Each number is 128 + 24 x the weight over the matrix's rms, rounded and kept within 0 to 255. Layers, rows and columns count from 0.

# layer 10 MLP gate, 2304x576, rms 0.0347, rows 1224-1247, columns 192-287
[[128 141 107 128 104 179 127 128  98 157 120 112 121 114 116 145 120 136 130 119 135 116 104  88 116 131 102 124 134 154 102 118 164 128 136 122 106 127 115 104 145 123 120 139 106 154 161 183 144 153 153 133 124  98 142 115 159  89 167  95 147 129 125 115 135 132 115 104 140 141  88 112 129 110 155 147 105 134 116  87 122 122 100 153 118 109 169 139 158 101  89 106 132 141 102 162]
 [134 155 150 151 120 140 116  89 124 142 140 150  96 147 107 145 115 125 146 132 146 124 145 155 126 123 139 124 148 111  99 130  96 151 118 111 146 117  83 111 122 104 125 142 102 148 160 118 146 102 152 127 156 115 112 166 139  74 100 126 107 151  97 142 137 131 156  93 172 102 128 116 178 138 128 157 125 114 140 146 104 112 121 153 133 138  86 108 126  96  99 165 143 137 126 134]
 [171 155 175 101 140 149  99 173 147 103 150 141 123 154 122 106 151 106 132 170 126 188 135 132 102 198 182 173 129 144 129 121  73 130 135  94 140 109 105 132 142 123 178 113  80 139 116 128 148 117 120 170 145 114 117 143 116 135 137 153  71 114 112 125  49 102  92 116 157 111 107 105 123 115 147 127 151 122 122 181 142 127 148 127 117 184 126 144  98 128 157 136 139 134 127 112]
 [173 102  88 162 173 125 145 149 152 116 165 153 149 106 132 133 159 133  87 162 148 142 122 131  93 123 107 150 121  84  82 200 140 153 131 146 127  80 144 136 112 133  72 150 114 120 126 106 123 129  89 140  81 128 157 120 127 138 146 156 103 168 131  62 164 136 137 122 142 138 141 131 152 149 168 107 119  72 125 133 125 118 101  88 168 168 134 144 123 165 143 136 165 168 142  84]
 [142 105 144 111 105 148 160 110  92 155  91 112 105 167 153 102 127 121 108 141 126 153 115 130  95 121 141 144 124 127 156 112 116 131 117 136 108  83 198  82  95  85 168 126 133 142 106  90 160 158 108 101 141 147 110 139 110 129 129 110  96 101 121 139 133 120 131 160 123 131 113 111 140 151 167 177  83 131 101 124  90 108 106  85 118 133  98 143 121 109 130  67  80 162 124 106]
 [131 112 158  87 135 171 155 117 172 106 117  74 115 158 120 128 126 143 140 141 114 149 122 162 122 123 130  98  77 130  94 121 171 125 127 124 104 113 122 161 154 114 124 125 121 153 132 117 124 112 157 133 124  97 175 161 124 145 119 114 181 136 138 114 149 133 117 109 128 121 160 133 133 147 167 129 105 100 117 160 163 124 125 153 158 106 140 142 103  86 160 114 136 118 104 104]
 [163 147  97 148 113 101 123 135 142  97  99 133 141 163 153 110 147 125 163  95 131 119 151 144 140 131 119 109 131 120 116 112 112 105 135 139 134 149 109 129 181 133 125 107 116  99  77 132 125  67 150  76  92 170 123 160 131 144 113 108 109 122 125 129 126 129 144 128 103 139 117 102 116 144 140 136 129 163 143 102 133 170 131 117 104 139 129 170 146 145 117 124 132 138 121 131]
 [158 132 107 128  92 184 132 133 112 140 137 124 116 142 103 104 127 106 126 105 118 123 119 107 137 119 111 122 108 144 150 122 129 150  89 140 174 168  99 145 101 120 152 158  96 128 166  95 130  96 147 127 137 131 130 129 165 141 136 163 108 132 158 140 139 119 159 112 130 126 112  93  96 108 147 135 116 145 117 109 119 166 116 157 157 159 147 149 123 122  92 138 117 153  72 137]
 [141 126  92 133 127 154 120 159 117 195 145 148 141 120 140 122 119 117 133 120 124 127  98 130 176 117 172 135 124 104 100 136 121  91 115 127 156 135 155 131 115 145 131 120 159 121 105 154 155 159 159 141  99 120 143 128 120 100 173 110 118 141  96  95 106  99  99 130 107 135  86 135 147 130  96 149 125 121 151  90 121 131 113 147 131 117 156 141 127  74 103 129 116 151 122 108]
 [151 177 110 136 189 137 119 131 135 115 166 126 143 131 139 171 139 112 153 131  94 165 113 105 151  92 147 100  97 172 132  99 173  91 105 169 110 112 143 122 118 123 138 126 157 135 112 142 115 129 149  73 165 128 148 127 127 118  93 181 116 124 115 159 157 113 129 151 115  90 112 117 129 126 147 145 138 118 153 126 126 130 141  67 105 131 155 145 137 179 120 154 131 102  88 143]
 [138 149 127 138 103 161 163  87 108  75 173 100 130  82 160 170 135 162 152 157 158  93 153 111 121 100  91 141 131 110 117 118  99 156  90 145 150 169 129 152 114 135 151  71 125 141 121 126 133 116 102 128 122 136 142 127 101 131 116 111 137 108 115 129 164 139 161  83 142 152  88 149 123 134 145 143 138 170 150  83 123 164  75 124 165  78 130 148 164  95  97 106 138 148 140 115]
 [154 125 170 210 111 104 140 138 140 124  84 102 133 143 145 127  99 129 123 129 126 122 149 134 138 139 138 105 109 134 136 113  93 108 126 105  85 147 108 130 135 148 136 159 150 137 108 113 172 141 124 147 128 170 156 143 138 103 108 121 130 117 128 123 136 152 141 113 144 176 115 131 131 126 126 137 161  73 152 146 139 139 116 106  99 144 128 137  88 119 122 142 166 106 130 109]
 [122 153 132 129 122 120 168 115 100 103 126 144 120 138 104 124 119 155 179 144 127  87 128 112 125 162 139 141 132  97 153 153 102 112 144 139  87 108 111 168 157 146 172 106 140  87 106 152  94 146 140 134 134 174 122 118 102 122 113  62 116 114 145  99 103 188 181  93  97  81 130 107 170 125  83 124 151 132 113 120 152 136 143 138  80 158 173  97 133 129 109 136 151 102  71 160]
 [103 112 118 136 126 101 156 105 105 144 127 149 116 148 111 104 148 195 119  96 156 148 102 145 126  98 120 125 174 104 136 119 146 159 132 120 154 118 146 184 143  75 100 131 118  68 150 164 162 128 106 148 118 125 153 126 117 157 122 135 135  90  94 104 115 136 123 144 134 139 121 118 138 112  94 103 141 149  97 101 129 150 166 107 141 116  94 144 130 151  86 146 120 122 121 113]
 [118  70 110  63 127 103  85 106 115 160 162 120 113 120 122 117 156 123 122 141 118 128 102 103 103 115 145 131 107  79  78 150  96 149 151 136 110  97 121 113 134 116 172 150 144 120 113 125 142 115 117 173  98 115 157 170 130 167 140 107 125 153 152 149 146  89 129 142 152 112 120 118 104  89 127 139 176 126 103 137  88  78 133 125 121 130 116 136 122 101 168 155 117 113 126 143]
 [132  96 133 132 129 132 145 147 135 155 109 191 105 144 160 116  74 106 109 148 150 139  94 135  76 126 144 104  85 132 114 116 116 115 123 134 132 100 120 159 121 115 131 126 110 149 114 131 122 146 136 161 113 165 139 139 171 133 112 129 121 125 152 148 112 126  97 163 163 112 184 111 127 110 136 115 111 150  98  86 126 155 174 120  76 108 160 137 163 127 108 129 102  67 130 150]
 [ 80 122 163 130 146 168  96 124 155 128 122 101 109 148 144 118  86 152 129 156 147 117  82 124 109 147 100 119 150 110 124 143 145 143 125  97  80 106 122 166 140 141 141 127  83 147  95 127 101 129 122 147 165  98 122  71 124 149 154 148 127 132 129 114 157 115 119 171 127 131 125 108 151 130 115 138 102 136 153 140 123 148 134  94 164 170 126 104 100 129 150 130 153 100  98 119]
 [113 114 126 161 100 146 114 137 118 134 147  80  99 166 121 123 113 147 117 165 137 140 126 174  96 126 138 170 131  61 168 137 131  85 126 125  99 108  99 143 129 137 116 173 101 172  99 142 103 148  81  82 139 157  94 108 102 147 122 159 136  87 155 119 144 106 146 158 149 138 117 116 120 117 142 122 115 145 135 131 112 132 131 144 134 161 107  99  94 114 145 154 101  83  85 137]
 [118 126 155 138  90  92 133  86  98 141 123 110 145 151 126 126 122 146 116 139 133 109  99 140  97 107 138  88 126 153  90 152 134 155 106 138 149 108 137 137 136 134 117 109 136 149 101 167 151 105  76 125 128 152 150  82 152 106 106 151 125  92 165 121 160 111  74 156  98 101  75 118 122 125 142  92 148 116 120  90 138  91 132 136 114 115 139 125 100 150 141 121 164  75 108 102]
 [ 96  96 123 132 131 151 106 141 102 143  80 141 129 123  99 170 104  60 128 152 123 109 115 148 116 181 164  89 131 155 123 108 103  81 116 112 150 122 112  89  91 145 100 113 115  96  89 116  88 160 101 142 135 126 128  91 183 133 106 138 137  99 114 165  96 126 138 136 139  90  99 124 147 107 122 129 155 134 121 151 126 140 121 161 163 100 115 132 141 157 156 160 111 136 148 129]
 [111 106  75 101 138 150 111 121  76 101 136 149  87 133 108  89 118 152 144 155 154 161 139 144 133 177 135 121 132 150  95  94 123 143 133 126 134 126 143 134 125 150  87 145 139 164 110 118 151 109 127 137 138 168 103 137 148 167 105 140 113 129 108 118 147 131 110 127  93 155 149 143 149 139 133 141 125 118 115 161 147  97 107 106 154 143 125 173 132 167 169  97 126 161  70 140]
 [132 150 114 107 142 127 167 102  77 140 110 135  96 101  98 146 114 190 120 132 143  97  85 120 142 147 146  97 153 136 174 133 135 107 168 124 133 138 108  99 133 149 149 111 136 175 102 147 166 160 118 122 152 151 128 124 139  99 118 135 107  93 149 117 112 156  96  87 169 135 116 132 148 136 110 105 138 142 128 118 138 127 109 133 127 113 136 128 151 132 135 105 146 125 168 157]
 [156 138 121 115 128 105  77 118 142 117  91  81 141 112 125 148 139 139  89 133 118 118 105 138 145  75 109 113 112 147 130 119  90 127 154 135 110  75 108 125 106 130 146 143 126 154 153 154 136 153 119 149  87 137 128 148  85 126 112 113 151 131 119  86 115  78 126  99 124 117 129 141 147 151 158 119  97 150 148 119 125 113  65 114 173 102 144 163 115 114 145 125 102 121 131 114]
 [130 135  88 141 141 147 141 112 122 142 158 154 138 135 110 125 115 110 123 101 175 156 131 132 133 124  99  99 117 101 144 158 115 110 126 114 151 155 108 101 135 128  85  88 158 145 123 122 141 123 121 121 103 155  97  97 137 126 171 141 116 137 150 127 135 146 124 111 136 117 144 144 116 115 161 131 103 120 164 131 120 141 126 114 170 116 162 131 141 138 159 133 133 120  96 155]]
# layer 10 MLP up, 2304x576, rms 0.0347, rows 1224-1247, columns 192-287
[[112 118 146 115  84 137  94 124 128  76 113 159 127  99  83 121 103 106  98 100 122 162 121 151 115 106 158 118 125 145 145 130 113  82 205 144 131 126 123 129 139 126 128 122 119 109 117  91 105 157 130 121 124 151 132 141 138 128 143 138 121 154 106 117 118 139 149 100 147 129 142 141 139 152 133 111 108 101 148 136 113 137 129 116 165 145 129 104 119 144  92 118 131 135 154 160]
 [125  79 116 129 134 115 152 131 134 109 129 125 166  89 100 121 127 126 121 128 138 128 136 100 139 144  83 167 130 127 145 133 124  90 142 118 147 126 135 148 112 109  99 113 144 128 109 138 102 150  89 134 144 141 130  95 126 146 151 130 165 139 151 138 124 143 136 148  97 129 118 109  95 129 134 119 134 165 122 150 105 120 129 121 111 129 128 109 160 143 113 135 132 125 131 111]
 [167 146 110 125 114 165 117 113 104 139 141 131 123 100  95 113 121  99  92 125  96 164  91  94 116  91 162 148 101  80 144 149 144 135 168 158  99 151  65 141 135 134 145 134  98 137 170 114 121 150  80 109 113 136 118 161 154 114 154 100 139 134  76 186 114 174 191 137 127 141 138 150 139 129 138 121 123 148 118 149 132 152  80 152 153 109 135 126 131 170  82 151 122 135 128 152]
 [134 108  55 148 117 145 146 121 100 100 151 118 132 106 151 134 108 119 111 113 128 155 131  92 131 152 146  68 112 152 107 144 140 133 125 106 107  77 117 144 134 116 124 166 100 131 150  95 141 134 125 147 103 107 125 103 110 100 157 169  78 140 150  82 148 150 147  98 172 133 140 107 125 104 106  92 149 126 119 133 151 126 173  90 151 103  96 141 112 120 111 120 122 156 137 114]
 [108 147  72 151 126 129  90  99 109 179 121  96  85 143 150 113 129 120 142 145 165 122 141 128 116 105 150 144  76 180 159 104 150 181 126 118 134 119 115 116 101 132 127  96 167 162 119 162 161 146 149 107 142 130 169 145 116 139 104 140 117 106 142 114 125  94 152 112  96 141 134 126 115 165  90 102 115 146 110 118 124  95 120 150 106 124  87 157 101 144 127  88 116 111 111 103]
 [170 114 108 131 177 126 103  73 122 137 111 190  94 122 138  99 118 137 146 132 141 181 196 108 117 131 107 163 142 132 145 122 112 128 161 101 151 111 127 109 103 125 138 148 161 140 116 130 136 164 132 116 121 142  94 152 135  78 188 139 112 108 172 138 163 134  90 149 116 152 109 148 109 132 135  81 189  99 160 137 125 173 154 152 150 113 121 147 127  90 128 179 123 104 122 140]
 [129 125 114 126 123 116 151 113 142 113  75 123 184 169 142 113 107 151 131 101 121 132 147 107 103 121 123 142 100  98 116 146 120  79 125 111 149 121 124 139 178 119 146  72 112 129 114 115 122  82 127 111 113 168 127 109 117 135  72 123 124  95 152 108 132 132 121 102 111 122 146 116 137 116 145 171 104 155 170 145 144 142  94 103 133 157 141 159 158 127 126 158 148 129 106 134]
 [115 131 127 108 118 115 142 111 108 121 128 191 132 108  90 109 153 148 108 121  93  92 126 119 111 110 112 117 139 150 198 146  97 114 125 124 142 115 143 111 114 127 127 129 111 187 142 113 161 120 140 118 120 151  85 106 117 134 166  94 153 151 150  89 143 134 169 131 160 140 126 121  74 113 133 112 108 134 136 101 129 104 108 145 123 178  92 118 112 119 168 119 122 115 163 158]
 [109 114 118 120 120 133 144 155 134 133 115  94 106  88 141 102  89 112 142 118 133 138 136 119 143 106 141  98 132 135 134 132  86 157 151 173 108 152 163 137 123 143 143 167 198 138 112 131 103 121 114 147 160 117 141 142 107  74 146 105  80 129  75 121 145 111 125 123 147 119 141 101 150 124 123 118 158 105 153 135 136 146 157 112 151 140  96  78 100  85 120 110 133 156 170 122]
 [140 110  95 132 143 138 100  85 111 116  87 121 107 107 160 139 178 128 166 112  81 117 137 118  89 112 122 117 106 114  87 119 150 154 141 143 120  82  93 117 132 160 156 148 126 116 122 158  96 139 114 136 142  93 156 116 132 139  87  87 123  86 128 145 156 120 128 105 134 172 117 177 110 118 139 124 102 127 100 102 111 115 129 161  77 180 115 125 118 143 102 125 147 152 113 148]
 [131 149 143 146 104 148 127 107  98 145 151 158 188 106 165 158 152 143 136 130 165 155 140 169 171 133 115 122 142 109 106 107 109  84 108 123 148 120 105 141 114 146 153 148 155 108 135  85 144 124  98 129 150 131 157 106 163 142 159 157  89 134  82  89 141 102 146 125 128 140 135 160 133 145 119 119 129 113  95 102 163 165  82 139 128 152  96 124 129 126  98  84 123 146 116 143]
 [106 134 118  83 112 152 147 142 107 114 128 138 156 110 149 174 130  97 119 142 134 141 143 120 155 133 153  94 122  99 118 100 136 126 129 186  98  94 137 125 111 113 145 127 116 117 174 144 188  93 130 117 139 138  58 153 133 117 146 154 112 117  72 153 111 165 127  98 141 106 117 149 111 138 151  92 118 116 163 115 104 129 133 115 161 108  72 137 126 127 108 143 131 105 141  90]
 [150  74 129 133 124 174 147 135 134 145 144 134 106 153  88 147 120 207  81 148 112 123 110 115 133 116 127 117 115 138 146 109 177 140 140 101 132 143 123 107 118 106 133 148 139 145  86 163 163 150 106 156 135 136 161 120 114 145 132 155 119  94  88 124  98 100 107 154 107 112 104 116 103 111 127 130 119 126 112 113 139 121  96 146 143 175 130 136 118  95 151 114  67 119  92  75]
 [112 107  87 177 141 136 125 123 168 140 133 137 121 101  75 133  87 165 100 132 100  85 152 138 167 156 148 170  92  94 150 108 100 112  99 119 111 128 142 161 109  91 155 118 132 127 171 150 120 134 109 147 118 161 111 109 123 104  79 142 123 141  90 121 143 115  92 145 207 107 129 140 193 141 143  89 132  95  70 129 122 127 131 107 139 149 142  78 117 161 181 155 102 122 107 128]
 [117  69  86 101 125 162 150 119 113 158 162 110  96 154 160 114 136 138 126 143 126 137  56  95 171 129 126 135 127 124  92 117 107 131 151 147 110 138 153 122 149 120 138 112 130 154 143 125 120 100 115 149 118 112 149 142 132 135 158 142 127 157 144 145 130 113 124 119 180 100 105 108 112 107 155 120 178 139 143 149 163 131 108 148 141 106 152 133 138 114 131 128 107 158 104 138]
 [131 162 124 121  99 160 141 115 138 122 151  89 154  75 127 109 148 147 133 138 108 147 122 106 120 121 122 126 153 125 161 122 157 152 130 127 106 149 144 148 141 104  97 129 125 116 107  95 170 127 181 100 173 125 105 172 118 162  79 127 126 116 123 127 117 146 133 131 121 145  67 137 125 133 122 122 119 129 146 110 145 138 128 123 192 161 103 107 123 155 123 127 145 127 123 145]
 [174 124  95  97 106 106 148 113 143 131 152 143 157 121 159 131 169 129 171 142 123  87 153 152 124 167 141  98 129 140 130  95 123 138 126 130 104 144 100  90 170 181 135 162 174  93 113 139 135 117 121 120 117 136 121 162 115 131 135 141 143 118 138 121 156 142 125 120 119 128 137 142 109 137 126 167 148 153 138 103 134 107 126 136  91 100 117 142 136 141 143 134  97 134 149 137]
 [126 128 126  90 148 130  95 142 101 148 163 175 132 112 158 148 134 102 108 145 140 101 119 121 171 124 125  81 124 127  96 112  93 114 160 131 169 128 133 139 118 151 122 168 121 116 123 139 144 108 137 162 122  82  92 121 147  78 143 135 122 140  74 119 135 155 105 143  92 125 115 135 152 135 165 142 123 134  94 128 148 155 131 135 166 124 156 120 151 103 151 173 164 132 168 114]
 [125 106  93 134  92 102  87 162 101 126 147 161 131 164 123 139 127 127 184 125 149 121  97 129 154 162 125  92 113 129  99 140 128 142 100 106 121 139 127  88 122 132 139 123 172 184 106 120 127 117 123  99 135 116 137 146 143 153 114 137 158 157 129 156 152 150  70 107 154 190 158 123 106 111 106  91 110 145 144 105  97 151 149 134 150  96 112 127 160  97 116  99 130 151 123 116]
 [127 184 129 124 130 161 163 104 117 148 113 139 157 155 134 142  90 147 106 120 132 131 104 149 121 113  86 162 117 116 124 156 158 118 140 165 125 144 140 156 145 130 124 144 135 117 139 111 150  91 126 114 104 126 136 127 106 125 105 120  89 156 166  71 116 121 119 139  92  86  94 138 112 142 178  97  88 161 143 134 109 101  99 114 113 156 159 134  66 126 132 130 159 132 126 103]
 [ 87 133  95 118 132 158 129 138 161 161 108 159 109 126 107  79 127  88 136 166 155 123 124 132 135 116  85 160 132 108 130 128 128 165  84 135 119 106 116  94 123 141 156 122 104 125 122 120  76 142  97 141 121 117 165 140 104 107  95 133 113 152 122 127  96 126 131 120 108 146 101 122 115  98 121 152 136 149 111 127 139 149 114 113  98 155 139 107  79 106 106  95 161 124 148 168]
 [170 144 151 119 104 142 137 133 128 126  89 141 148 157 139  90 173  68 133 141 131 129 128 129 151 132 181 135 123 131 116 118 123 164 111 124  94 107 134 128 136 155 107 126 144 122 134 117 129  91 145 159  76 148 140 149 153 146 122 111  78 153 134 135 156 108 106 172 128 137 117 131 159  99 158 120 115 138 146 119 138  87 112  88 154 117 103 121  98 161 128 161 107 136 136 111]
 [153 151 122 116 138  82  83 140 144 132 125  86 114 119 129 132 135 139 146 134  98 164 101 103 161 120 134 183 137 140 115 124 125 117 114 138  95 163 121 112 143 140 146 132 165 135 134 124 126  89 157 112 144 103 182 151 137 177  79 179 120 126 144 105 143 116 131 151 143 101 114  91 136 137 121 136 141 150 128 117 104 155 162 165 119  96 120 148 121 123 151 131 137  78 132 134]
 [140 115 146 123 154 133 150 144 125 123 148 147 119 121 100 154 116 110 177 144 140 135 127 109 112 112 148 132 135 152 105 129 132 135 103  93 164 134 140 108 142 132 102 136 114 135 140 106 171 136 122 124 140 129  96 111 160  98 145 119 103 131 178 183 150 131 134 129 114 114 128 112  93 140 142 141 122 120 137 115 139 114 113 117 131  96 144 120 116 120 156 136 144 140 152 114]]
# layer 10 MLP down (transposed), 2304x576, rms 0.0347, rows 1224-1247, columns 192-287
[[112 157 164 118 139 141 110 133 111  77 114 132 144 119 118 128 117 121  98 134 104 148 173 164 119 125 143 122 119 148 106 130 116 128 135 114 137 134 103 157  82  97 130 165 123 124 142  68 146 165 150 133 137 150  97 150 110 153 143 140 109 128 132 148 117 118 128 156  95 137 139 122 118 136 143  96 112 126 130 144 112 127 118  65 125 112 117 116 126 107  95 124 159 155 135  82]
 [137 160 134 158 124 110 150 154 151 168 157 105  96 138 129 140  97 110 144 144 135 130 132 104  93 119 150 145 136 160 139 157 153 120 109 131  99 105 139 119 126 107 123 156 109 112 123  96  88  92 142 139 141 127 155 138 137 151 122  99 152 155  94 119 160 146 121 138 122 126  73 169 189 144 125  97 113  82  89 125 143 138 111  76 135 187  79 107 141 107 120 156 169 127 132 101]
 [143 166 110  89  52  97  98 120 167 105 159 137 145 107 119 144 123  61 122 147 100 159 104 137 116  88 163 142  86  85 139 147 154 157 115 163 139 157  71 113 111 108 149 104 110 155 111 112 112 150 108 131 105 139 131 184 129 115 107 121 104 111 119 136 130 172 146 131 142 125 139 145  79 144 147 151 132 169 111 116 156 123  97 112 125 153 120 135 103 133 105 125 138 142  99 139]
 [125  99 111  87 121 116 135 157  81 147 107 138 137 133  95 142 114 157 128 119 110 112 152 104 112 123 141  85 148 124 128 125 137 103 121 136 142  83 105 138 103 117 133  91 135 152 132 109 170 140 104 157 134  62 142 129 111 116 147 146  90 119 150  65 125 121 156 101 154 136 166  85 133 151 118 145 168 151 137 117 129 164 135  81 132 110 143 141 132 122  98 132  94 160 147 162]
 [116 117  96 132 117  87 105 123 132 155 132  68 119 193 162 161 136 133 133 150 123 138 105  94  66 111 137 127 134 140 164 142 112 123 184 137 150 137 107 174 121 115 187 104 137 143 120 127 145 118 180 111 100 127 127 121 101 125 135 118 116 100 163 140 160 120 131 152  88 131 113 122 109 119  74 117 112 134 110  88 195 145 116 121  94 141 155 158 122 133 149 121 137  91 116 103]
 [171 139 120 100 123 148 103  94 104 161 129 159 107 137 142 130 161 152 132 136 177 185 171 152 140 139 100 180 149 133 145 139 114 136 165 112 110 127 139  92 144 146 166 142 154 114 156 126 122 175  80 105 108 111  75 117 123 106 190  82 112 131  87 148 142 149 128 113 124 162 119 125  97 123 155  87 140 100 107 149 136 132 115 125 174 122  90 117 173 119 156 172 119  90 102 180]
 [132 167 149 111 110 121 132 107 116 144 153 156 153 135 192 122 152 188  92 120 114 111 145 122 117 147 130 153 140 109 127 104 112 101 166  83 106 135 142 148 154 155 145 184 136 112 134 130 154  83 125 113 113 143 150  96 117  89 122 126 152 150 132 113 122 115 117 113  94 116 123 117 132 165 149 123 126 145 113 139 136 135 172 157 103 120 110 162 156 115 129  99  95 125 146  93]
 [113 153 153 161 157  91 132 148 118  76 145  92 162 136 139 138  83 145 123 150 131  99 117 164 131 133 128 160 121 104 110 161 137 136 190 111 128  91 164 144 134 182 108  87 162  78 133 145  96 128 103 130 116 154 143 107 151 127 144 127 124  87 111 150 129 111 115 144 118 134 120  99 134 129 117 124 116 125 108 146 107 135 175 116  87 110 141  74 133 128 128 142 174 132 152 100]
 [155 136 123 159 124  71 113 112 128 143  90 120 120  63 121 134 151 126 121 115 134 116  86 144 142 115 128 149 159 123 103 168  74 158 162 151 140 129 112 114 149  85 136 107 172 144  61 145  96 110 114 119 136 106 149 119 105  89 109 132 122 181 109 125 142  79 108 126 113 157 120  98 135 143 171 103 154 146 110 115 114 147 137 121 154 141 114 110 122  74 125 156 129 148 123 132]
 [147  99 141 154 134 151 124 115 134  66 141 154 151 158 140 103 141 104 169 104 142 144 138 118  87 143 123 120  92 178 106  80 156 136 104 157 133 115  81 140 151 146 141 102 145 151 127 136 129 130 108 101 137 150 104 203 161 125 135 152 132 132 145  95 113 106 145 115 148 103 165 156 121 144 150 113  92  82 123 144  84  95 115 160  81 151 147 104 140 120  60 107  67 144  99 115]
 [125 159 144 125  96 162 113 142 165 138 154 152 166 106 159 113 152 104 111 130 138 128 129 130 153  91 129 157 194 151 111 135 109 102 123  97 127 125 164 152 171 129 114 143 200 137 130 137 134 129 146 125 145 117 170 130 116  94 158 125 130 131  82 175 154 116  93 149 136 133 167 147 150 130 134 104 112 116  82 111 153 162 113 123 129 149 106  75 171 100 114 110 143 102 141 132]
 [143 150 153 174 127  95 125 119 101  65 108 145 110  95  99 141 113 110 136 134 143 117 154 128 100 119 133  87  84 121 122 120 120 116 111  79 138 138  60 109 181 178 163 109 137  87 163 123 127 123 122 128 156 138 145 169  83 126 121  93 134 151 132 133 141 137 144 124 151 160 103 121 168 146  92 130 182 144 143 112 153 115 122 119 127 110 154 148 126 122 148 121 156 117 150 161]
 [102 109 125 131  89 184 147 158 151 147 101 116  96  92 129 108 147 120 128 136 138 137 119 118 153 127 136 108 127 141 110 132 146 111 146 129 112 174 160  89 130 137 121 130 132 128  81 127 142  89 144 166 174 132 175 128 106  89 102 172 137 156 118 100 111 178 137 130 109 138 153 151 156 137 126  99 130 166 132 160 139 148 143 105 114 193 127 102 129 110 113 148 125 137  95 123]
 [ 96  76 157 170 164 145 166 159 148 130 144 145 117  82  65 133 123 115  89 140 137  89 156 134 145 165 162 123 105 119 106 145 126 102 125 135 146 125 131 181 130 144 146 101  77 141 162 140 153 115 149 140 149 134 100 120 120 139 103 149 107 113  36  67 140 126 126 153 187 118 120 121 147 113 100 102 111 162  95 165 147 139 138 150 104 175 132  74 112 114 160 161 140 139 117  98]
 [126  74 126 105 100 133 146 118 139 125 112 154  92 161 116 133 100 114 112 151 151 121 143 112 168 141 119 110 120  80 115 139 125  97 158 130  95 114 110 123 121 125 135 116 128 118 142 124  79 110 141 165 115 131 132 141 136 151 143 120 118 137 131  99  99  88  95 129 138 106 114 133 111 136  88 118 169 170 186 115 128 120 132 166 141 138 139 138 123 144 132 119 120 139 119 120]
 [120 117 107 135 126 142 135 104 148 162 123  91 160  83 145  78 128 138 101 165 104 115 138 127 140 122 117 138 162 143 112 139 173 126 117 131 155 156 115 194 153 154  51 116 162  89  85 129 129 148 175 124 170  76 135 134 130 148 115 132 102 130 101 146 115 133  99 121 111  97 143 130 148 140  94 125 148 184 115  94 145 100 162 117 172  98 102 101 136  90 149 151 163  94 166 120]
 [120 109  90 133 139 100  95 144 129 112  92 121 147  96 109 114 111 119 143 177 140 128 152 133 131  68 142 130 114 118 127 100 122 112 134 104 114 121 136 130 122 141 132 146 134 148 122 143 155  97 153 113 148 129 100 108 130 103 130 136 108 118 132 167 125 130 150 147 127 155 114 118  97 100 129 128 119  87 133 114 124 158 138 133 121 119  85 149 133 113 133  90 111 142 147  85]
 [147 102 116  96 151 125 126 141 105 145 115 130 158 114 178 141 145 124 168 119 120 122 169  77 122 102  86  87 106 147 149 137  89 135 143 123 151 151 129 130 151 145 134 124 104 100 132 106 155 130 164 171 113  84 109  93 183 115 119 148 134 154 122 117 171 153 101 119 100 135 123 145 128 152 153 157 162  98 112 107 136 141 135 138 152 122 182 143 156 126 144 151 111 125 120 159]
 [102  97 114 133  91 127 142 100 157 133 154 144 135 107 162 145 118 126 102 130 119  66  81 159 164 151 140 127 140 116 126 118 122 146 131  99 114 157  92  97 122  70 111 124 132 116 111  88 138  98 102  68 160 125 144 151 140 109 112 139 148 142 104 134 181  90  89 103 156 161 117 176 103 125 100  88 105 137 125 132 125  98 141 124 108 129 114 117 153 112 142  67 132 137 133 101]
 [ 61 170 133 127 146 137 125  92 122 146 139 136 133 165 132 111 126 157 143 115 139 140 123 122 123 116 113 146 116 123 142 132 185 119 134 152 141 136 116 119 157 118 131 134 167  94 150 120 145 123  54 105 115 117  86 105  78 133  85 126  99  91 140  90 118 101 159 132  95  95 114 186 149 112 143 115 106 141 128 110 131 104 105 144 128 129 137 121 105 113 134 158 101 115 109 154]
 [117 157 133 112 137 121 141 121 187 137 132 169 141 128 102 120 134 149 134 127 131  97 124 103 132 133 105 106  69 111 119 108 137 166 124 159 134 101 144 116 141 120 113 118 155 158 130  80 104 124 130 120  98 130 156 112 117 141 112 116  92 149 142 140 118 120  78 134 124  96 133 105 163 138 105 153 173 109 104 124 146 177 109 135 136 124  97  98  82 126 119 146 166 162 153 178]
 [152 132 156 116 111 155 136 127 141  76 156 148 119 141 127 132 140  99 134 125 114 119 134 103 137 141 143 146 105 141  95 157 139 134 100 138  91 150 108 105 138 129  66 181 170 113 126 146 102 114 169 179 130 123 123 129 116 159 149 104 103 141 148 141 149 114 126 167 118 101 126 108 127  88 144 135 144 112 146 128 119  92 129 126 155 138  96 133 139 149 132 136 142 129 103 105]
 [124 194  82 125 135  89 149 114 125 135 165 136 113  78 153 144 129 128 160 159  95 137  84 112 145  98 118 135 132 114 144 156 123 146  98 161 137 131 133 171 141 136 137 157 124 144 153 170 112  91 222 137 102 105 154 133  83 138  82 135  77 116 101 113 158 131 118 130 129 106 133  93 118 101 148 149 154 152 152 109  93 107 142 167 108 131 126 121 141  92 163 109 155 119 164 132]
 [120 138 142 129 118 115 134 104 121 111 137 118 161 147 133 155 178 129 140 158 117 116 122 111 127 126 111 159 108 168 114 121 123 101 160 159 115 110 154 151 113 101 173 115 100 148  94 125 141 114 147 176 157 115 142 114 133 106 117 168 146 131  67 119 120 120 142 132 157 115  99 107 105 120 102 134 170 120  96 108 128 145 124 150 148  98 128 140 114 129 122 126 130 159 107 100]]